config = dict(
    n_layer=20,
    d_model=160,
    n_head=5,
    n_kv_head=5,
    head_dim=32,
    d_mlp=448,
    vocab_size=1152,
    activation='reglu',
    norm='layernorm',
    norm_place='pre',
    norm_eps=1e-06,
    positions='alibi',
    qk_norm=False,
    attn_scale=0.177,
    bias='qkv',
    tie_embeddings=True,
    parallel_block=False,
    init='uniform',
    init_std_qkv=0.039,
    init_std_o=0.0,
    init_std_up=0.039,
    init_std_down=0.0,
    optimizer='adamw',
    lr=0.00177,
    lr_mult_qkv=0.5,
    beta1=0.95,
    beta2=0.95,
    lr_head=0.00581,
    grad_clip=1.0,
    warmup_steps=230,
    schedule='wsd',
    decay_fraction=0.764,
    decay_shape='linear',
    final_lr_fraction=0.0,
    batch_tokens=16384,
    seq_len=256,
    doc_mask=True,
    train_tokens=142000000,
    steps=8667,
    dataset='wikipedia_en',
)
Each number is 128 + 24 x the weight over its row's rms, rounded and kept within 0 to 255. Layers, rows and columns count from 0. The size above them is the row's rms in percent of the matrix's.

# layer 11 MLP gate, 448x160, rms 0.125, rows 316-346, columns 64-95
size [ 99 111 106 100  99 105  95 106 104 111 102  90  97 112  97  92 100 101 102 108 104 100  98 106 102 103  91 106  97 100 102]
[[144 139 100 191 167 134 142 132 122 103 116 142 121 132 100 159 129 136 121 147 147 164 135 130 154 113 161 138 162 154 105 122]
 [170 131 142 149 121 120 154 147 136 104 161 116 161 101 133 163 107 136 146 126 136 112 133 122 138 131 127 106 114 145 130  95]
 [139  89 104 168 143  99 114 145 148 116 132 111 133 151 164 146 114 154  98 114 153 121  92 152 169 108 170 133 111 103  69 121]
 [124 100 123 134  96  97 172 125 129 143 142 139 125 141 123 134 149 145 114 151 112 105 116 132 104 146 139 127 160 115 121 124]
 [ 89 134 154 141 140 118 117 105  96 158 132 142 142 108 180 121 120 127 131 141 131 170 133 140 153 148 140 137 143 111 117 108]
 [124 134 131 163 169  78 120  82 112  99 148 118  91 145 121 121 110 112 146 121 171 110 164 140 136 106 148 164 151 128 128 124]
 [120 109 122 143 106  86 161 136 120 164 112 160 143 129 118 151 112 163 134 131 137 138 146 109 105 139 122 107 138 140 133 102]
 [141 114 138 135 109 118 131 105 128 155  96 127 124 148 131 144 102 148  97 128 156 138 134 114 181 151 165  90  94 132 103  59]
 [171 157 142 114 134 128 136 150 145 135 121 128 154 114 105 107  89 132 106  82 138 178 165 122 167 111 167 105 163  93 115 112]
 [139 115 134 160 127 119 122 124 130 118 115 141 156 101 129 117 102 148 107 164 136 160 138 173 178 122 114  69 138 123  97 110]
 [152 192 142 136 115 129  92  94 137 136 163  99  71 124 134 141  66 152 125 127 120 120 116 134 145 173 113 105 159 132 118  76]
 [108 113 112 130 179  99 113 136 142 126 143  91 145 123 137 134 148 130 129 139  96 130 143 129 104  89 144 170 148 121 141 127]
 [128 128  96 127 184  88 169 116 167 113 144 157 150 104 137 117 107 134 140 123  81 103 133 164 138 130 134 157 183 148  74 102]
 [101 104 142  92 130 146 123 162 112 144 132 138 135 125 142 101 109 143 114 140 151 119 129 141 160 133 156 138 101 133 142 112]
 [ 94  96  95 135 198  99 120 144 106 144 118 119 113 141 131 135 123 109  58 102 114 139 164 133 132 156 150 118 172 147 145 137]
 [181 118  99 175  97 135 130 164 109  72 174 156 128 157 111 155 136 120  96 183 176 145 108 137 151 153  91 125 107 130 110 134]
 [118 113 141 100 107 146 172  93 159  88 109 121 126  90 130 124 115 134 122 117  99 125 137 149 146 171 139 172 161 137 133 154]
 [141 103 160 134  92 113 164 105 106  90 108 138 135 100 146 139 133 145 144 135 120 116 126 157 127 125 153 147 111 102 148 144]
 [ 99 134 147 119 111 121 143 173 142 141 137 134 143 114 171  94 143 135 127 118  82 126 137 135 113 167 154 137 126 106 139 126]
 [130 107 139 176  91 135 139 115 141 181 138 153 114  76 127 132  82 134 123 114 108 142 125 106 142 130 174 105 135 139 118 120]
 [144 148 131  97 157 126 122  87 161 132 127  93 140 150 133 119 107 130 124 118 141 131 164 143 171 156 137 133 157 158 147 128]
 [128 163 138 129 139 104 116 144 139 131 150  74 169 137 137  96 124 153 136 159 131 112 139 114 155 160 150 145 155  77  96 137]
 [138  84 144 127 137 115 145 160 145 103 156 153 138 149 136 120 139 131  91 119 116 166 105 108 136  96 116 101 130 135  97  82]
 [131  99 120 172 138 115 101 114 130 142 141 142  94 119 127  99 132 172 137 134 113 136 108 137 123 128 170 155 169 156 127 128]
 [147  92 107 101 135  54 129 164 141 114 125 115 140  80 125  93 132 176  97 170 106 134 122 128 175 176 159 126 144 159 122 152]
 [128 130  91 127 132 121 131 155 128 180  88 140 123 100  94 132  80 132  87 147  87 124 155 119 132 134 123 116 158  84 106 121]
 [160 136 178 123 118 130 161 123 111 120 159 152 148 114 170 170 122 150 126  98 149 143 111 136 143 113 126 132 162 158 111 110]
 [145 120 175 119 125 109 165 164 112 135 146 156  99 110 169 108 105 147 148 149 113 140 151 128 130 147 124 113 158 125 137  62]
 [149  69  62 156 120 118 151 146 149 110 131 118 104 159 156 134 118 129 109 132 148 146 119 150 146 145 129 121 163 109 166 117]
 [114 161 152 107 106  91 120 134 170 125 137 126 120 104 116 121 103 102 140 133  94 116 148 125 126  96 127 121 169 114 135 115]
 [166 157 162 120 109 116 150  96 123 130 185 148 115 127 125  99  97 133 125 138 127 141 126 132 133 117 137 147 149 113 108 101]]
# layer 11 MLP up, 448x160, rms 0.126, rows 316-346, columns 64-95
size [ 98 122 113 101  98 115  94 109 102 116 104  87  96 116  99  90  96  99 102 104 104 103 100 105 100 102  86 105  99  99 105]
[[139 154 131 103 119 140 100 156 132 122 125 147 157 151 134 112 117 149 111 132  67 134 118 103 164 139 107  89 121 120 146 159]
 [140 116 129 111  93 113 176 164 104 151 107 139 115 133 104 147 120 156 108 135 123 144  86 149 110 205 139 138 140 133 115  99]
 [187 124 142 138 150 142  84  99 124 135 159 145 153 111 118 158  74 106  96 135 130 106  90 116  93 126 163 107 132 154 135 137]
 [103 133 131 124 119 123 161 126  98 145 122 115 107 127 143 113 141 133 159 135  94  95 132 145 159 123  90  99 134 146 178 117]
 [112 133 118 150 160  91 148 136 134 121 128 123 103 140 123 128 174 109 109 143  99 101 118 134 155 142  79 128 170 122 127  95]
 [143 135 139 103 142 152 185 128 133 148 112 160 119  94 108 150 124 170 204 146 111 140 114  95 113 118 120 115 145 146 139 143]
 [102 144 115 118  81 115 145 133 100 109 115 129  96  98 142 138 160 142 146 131 134 147 129 152 145 153 130 129 113 139 149 124]
 [154  92 128 132 169 137  95 142 183 150 112 129 154 123 118 121 115 139 115 106 129 159 141 117 107 164 122 153 115 123 120  96]
 [117 134  97 172 130 103 136 144 131 122 130 165  92 147 113 143  54 136 120 104 122 107 109 194  99 151 115 130 112 112 144 111]
 [106 124  90 136 164 183 147 164 106 145 122 113 139 200 106 120 117 125 106  90 108 127 109 118 149 110 168 118 129 103  85 143]
 [171 108 116 107 119 117 212 149 127  82  76 117 146  92 125 115 140 116 142 136 133 159 170 139 128 129  89 144 120 114 150 120]
 [115 130 100 142 106 138 155 151 139 124 148 125 181 124 108 105 124 140  99  85 131 165 157  97 118 130 142 170 116 122 110 178]
 [ 87 107 109 171 161 107 101 120 144 124  73 154 113 140 109 107  82 138 139 163  84 155 113 194 130  96 126 126 108 129 109 204]
 [152 156 109  92 142 135 115 126 142 143 150 137 114 109 136  79 136 128 158 102 117 148 176 101 110  97 143  98 140 153 111 200]
 [ 82 109 109 166 104 118 151 145 126 112 133 141 124 115 157 139 126  92 173 143 135 113 102 132  56 129 162 140 163 148 126 143]
 [137 164  84 134 117 115 142 113 152  78 128 148 118 134  86 153 144 107 127 128 125 114 141 147 149  95 105  52 105 102 116 153]
 [152 164 135 133 142 132 192 138 155 104 124 106  99 128 183 147 121 145 117  92  96 143 140 109 141  90 128 109 190 146  99 104]
 [144 137 142 102 132 159 147 148 201  89 102 142 120 119  79 129 127 146 145 194 110 118 109 127  74 141  95  84 146 124 160 152]
 [184 143 105 125 145 124 156 105 128 111 131  91 125 145 107 116 130 101 159  95 130 110 139 175 130 148  79 113 149 121 200  81]
 [116 121 141 115  83 100 135 124 118 163 129 136 113 143 138 102 186 132 147 102 155 149 157 105  66 155 101 147 158 120 146 100]
 [168 110 133 136 109 119 160 123 125 105 123 149 108 104 117 124 147 148 147 139 105 129 134  90 137 102 130 121 146 128 147 142]
 [117 136 122  97 128 115 120 148 165 128  96 123 132 143 101 133 102 182 141 113 151 127 136 128 134  68 169  91 145  99  89 114]
 [123 142 134 143 135 144 153 118 162 132 130 165 112 135 134 126 128 151 138 199 100 147 158 144 121 135 125  74 107 125 115 153]
 [131 144 142 153 130 111 130 119 156 122 144 140 135 175  78 152 117  99 124 109 104  97  99 140 125 123 138 105 123 136  83 131]
 [127 127 124  85 113 190 147 136 150 130 145 106 113 141 155 144 128 119 130  98 116 137 142  85 115 106 142 132 141 121 183 141]
 [131 133 138 134 162  94 131  94 116  99 150 127 123 128 173 139 144  95 136 150 126 148 138 153 170 162 114 131 125 140 145 122]
 [160 141 126 146 118 114 172 126 130 190  79 128 100 111 120 143 155 121 168 124 118 178 140 123 125 122 121  93 142 132 137 112]
 [134 173 194 158 119  81 118 125 105 101 111 132  98 134 136 101 106 152 149 118 124 130 105 174 152 136 100 105 106 128 118  98]
 [135 148 121 109 144 150 172 145 115 112  90  70 142 119 125 129  96 173 118 159 112 137 128 140 127 118 108 101 159 117 128 156]
 [131  87 151 157 114 123 116 134 128 152 123 153 162  89 106 140 126 138 116 104 162 161 113 127  77  96 165 155 140 149 103 126]
 [151 151  88 170  87 125 174 150 125 114 107 128 183 119 121 146 166 158 102  90 128 120 128 124 112 158 136 114 118 133  95 105]]
# layer 11 MLP down (transposed), 448x160, rms 0.118, rows 316-346, columns 64-95
size [ 98 113 108 102  94 110  93 104 102 105 105  89  97 113  98  92  98  99 105 104 102 101 101 107 100 101  89 106 100 101 104]
[[183 129 133 147 128  96 127 159 132 110 123 161  93 133 154 197 141 109 110  92 101 148 146  87 152 132  74 159 123  93 125 122]
 [158 105 113 133 157 168 109 156 143 121 157 171 123 100 108 176 123 149 116 134 123 120 141 136 117 119 102 151 149 138 151 107]
 [143 136 113 101 131 152 100  95 129 122 128 161 157 123 121 127 121 132  97 142 115 146 176 119 132 131 163 106 149 107 144 107]
 [106 131  84 146 120  98 171 158 140 137 158  98  98 117  93 120  94 115 100  91 133 119 125 165  96 179  92 112 120 154 119 128]
 [137 101 120 171 150 106 143 106 140 118 139 128 124 160 124 128 125 138 113  99  96 112 126 127 115 129  96  97 125 110 153 152]
 [137  96 137 129 114 146  76 130  99 136 118  95 115 127 116 125 138  59 132 133 140 152  85 133 102 138 132 141 123  96 139 114]
 [120 123 141 127 110 149 132 133 119 142 105 144  98  94 107 107 111 159 113  65 161 160 108 139 116 105 132 161 148 120 115  78]
 [130 121 107 109 113 132 119 117 153 131 101 148 154 128 162 113 111 101 134 113 145 101 138 145  94 114 104 191  87 124 120 133]
 [123 133 130 144 136 159 125 152 139 136 100  88 131 133 122  99 124 111 134 112 125 167 132 120 139 111 108  95 136 160 158 144]
 [147 135 115  85 118 112 144 130 138 188 142 106  99  93 144 148 121 122 176 168 115 115 141 123 100 112 120 198 125 136 142 126]
 [128 126 142 124 113 146 166 125 124 109 150 122 148 140 137  95 164 170 121 129 151  87 120 142  97 104  79 134 120 166 136 159]
 [149 141 144 136 124 114 129 105  93 114 133 127  95 144 131 115 117 130 120 154 110 112 112 114  90 146 125 155 138 119 154  88]
 [166 119  68 135 103 108 112 155 139 102 122 169 176 146  93 169 138 156 121 137 140 163 123 163 163 109 135  85 138 122 121 143]
 [ 65 131 150 110 139 160 130 101 112 108 129 100  98 120 171  90 138 154 110 180 137 113 172 101 144 119 145 160 118 143 137  90]
 [138 116 123 128 167 150 140 144 152 157 146 158 120 146 117  97 118 103 151 138 153 165 139 129 156 123 125  46 161 146  89 149]
 [116  83 127 116 151 119 144 143 125 136 129  86  84 154 129 151 169 143 145  95 127 111 117 151 106 171 153 105 167  84 164 135]
 [145 135 144 127  99 168 115 179 142  77 152 119  74 100  97 104  91  87 148 182 104  81 109 144 117  97 128 140 120 154 129 155]
 [153 111 108 112 144 120 112 146 102  94 148 142 127 153 142 121 105 145 157 136 137 123 114 142  91  90 133 165 133  90  64 117]
 [162 121 134 118 107 107 121 149  88 106 115 116 133 139  69 119 107 115 109 102 123 128 171 141 169  98 164 118 103 153 127  96]
 [166 111 129 151 126 144 136 151 161 140  78 115 134  93  91 141 114 110 112 124 154 138 142 142 175 114 158  93 102 127 126 143]
 [124 132  93 133 118  92 153 127 118 181 141 134 127 123 105 172 172 152 129 126 118 166 141 105 136 112 126 183 116 122  64 159]
 [138 124 142 134 162 130 162 146 107 136 152 145 136 124 121 125 106 147 132 148 121 120 153 109  87 165 119 125 148 140 135 144]
 [148 160 130 149 138 162 145 110 105 163 140 157 136  91 107 111 136 155 157 134 133 116 118 136 143 108 157 161 137 107 134 144]
 [142 133  89 137 117  92 111 133 129 106 111  98 113  72  78 158 130 120 140 103  97 130 133 106 137 118 135 130 141 159 145 101]
 [150  91 124 107 100 188 153 134 169 116 120 107 146 146 131 134 119 136  87 111 104 102 175 101 106  91 138 124 107 140  91 167]
 [124 117 148 130 126 117  89 123 137 154 139 172 136 141 127 129 114 142 139 123 109 125  93 128 136 160  81 114 107 124 184 119]
 [176 138 158 118 144 122 142 120 159 113 125 144 126 171 117 133 112 100 114 142 118  95 147 116  73 102 130 175 124 145 112 105]
 [ 90 131 160 153 142  92 177 139 123 133 143 103 168  96 123 101 142  91 132 115 107  93 140 151 111 117 103 150 149 115 129 119]
 [ 62  79 123 103 119 153 123 144 150 161 152 104 156 111 163 139 108 134 121 144 175 149 113 156 138 137  93  86 104  93 118 142]
 [123 123 148  99 118 142 117 166 107 118 111 132 136 162 171  95 159 150 119 130 137  88 118 146 123 122 105 137  94  94 160 156]
 [121 113  93 144 153  93 104 111 117  74 148  75 134 136 135 150  99  71 131 143  94 148 130  91  92 141 124 154 150 101 150 144]]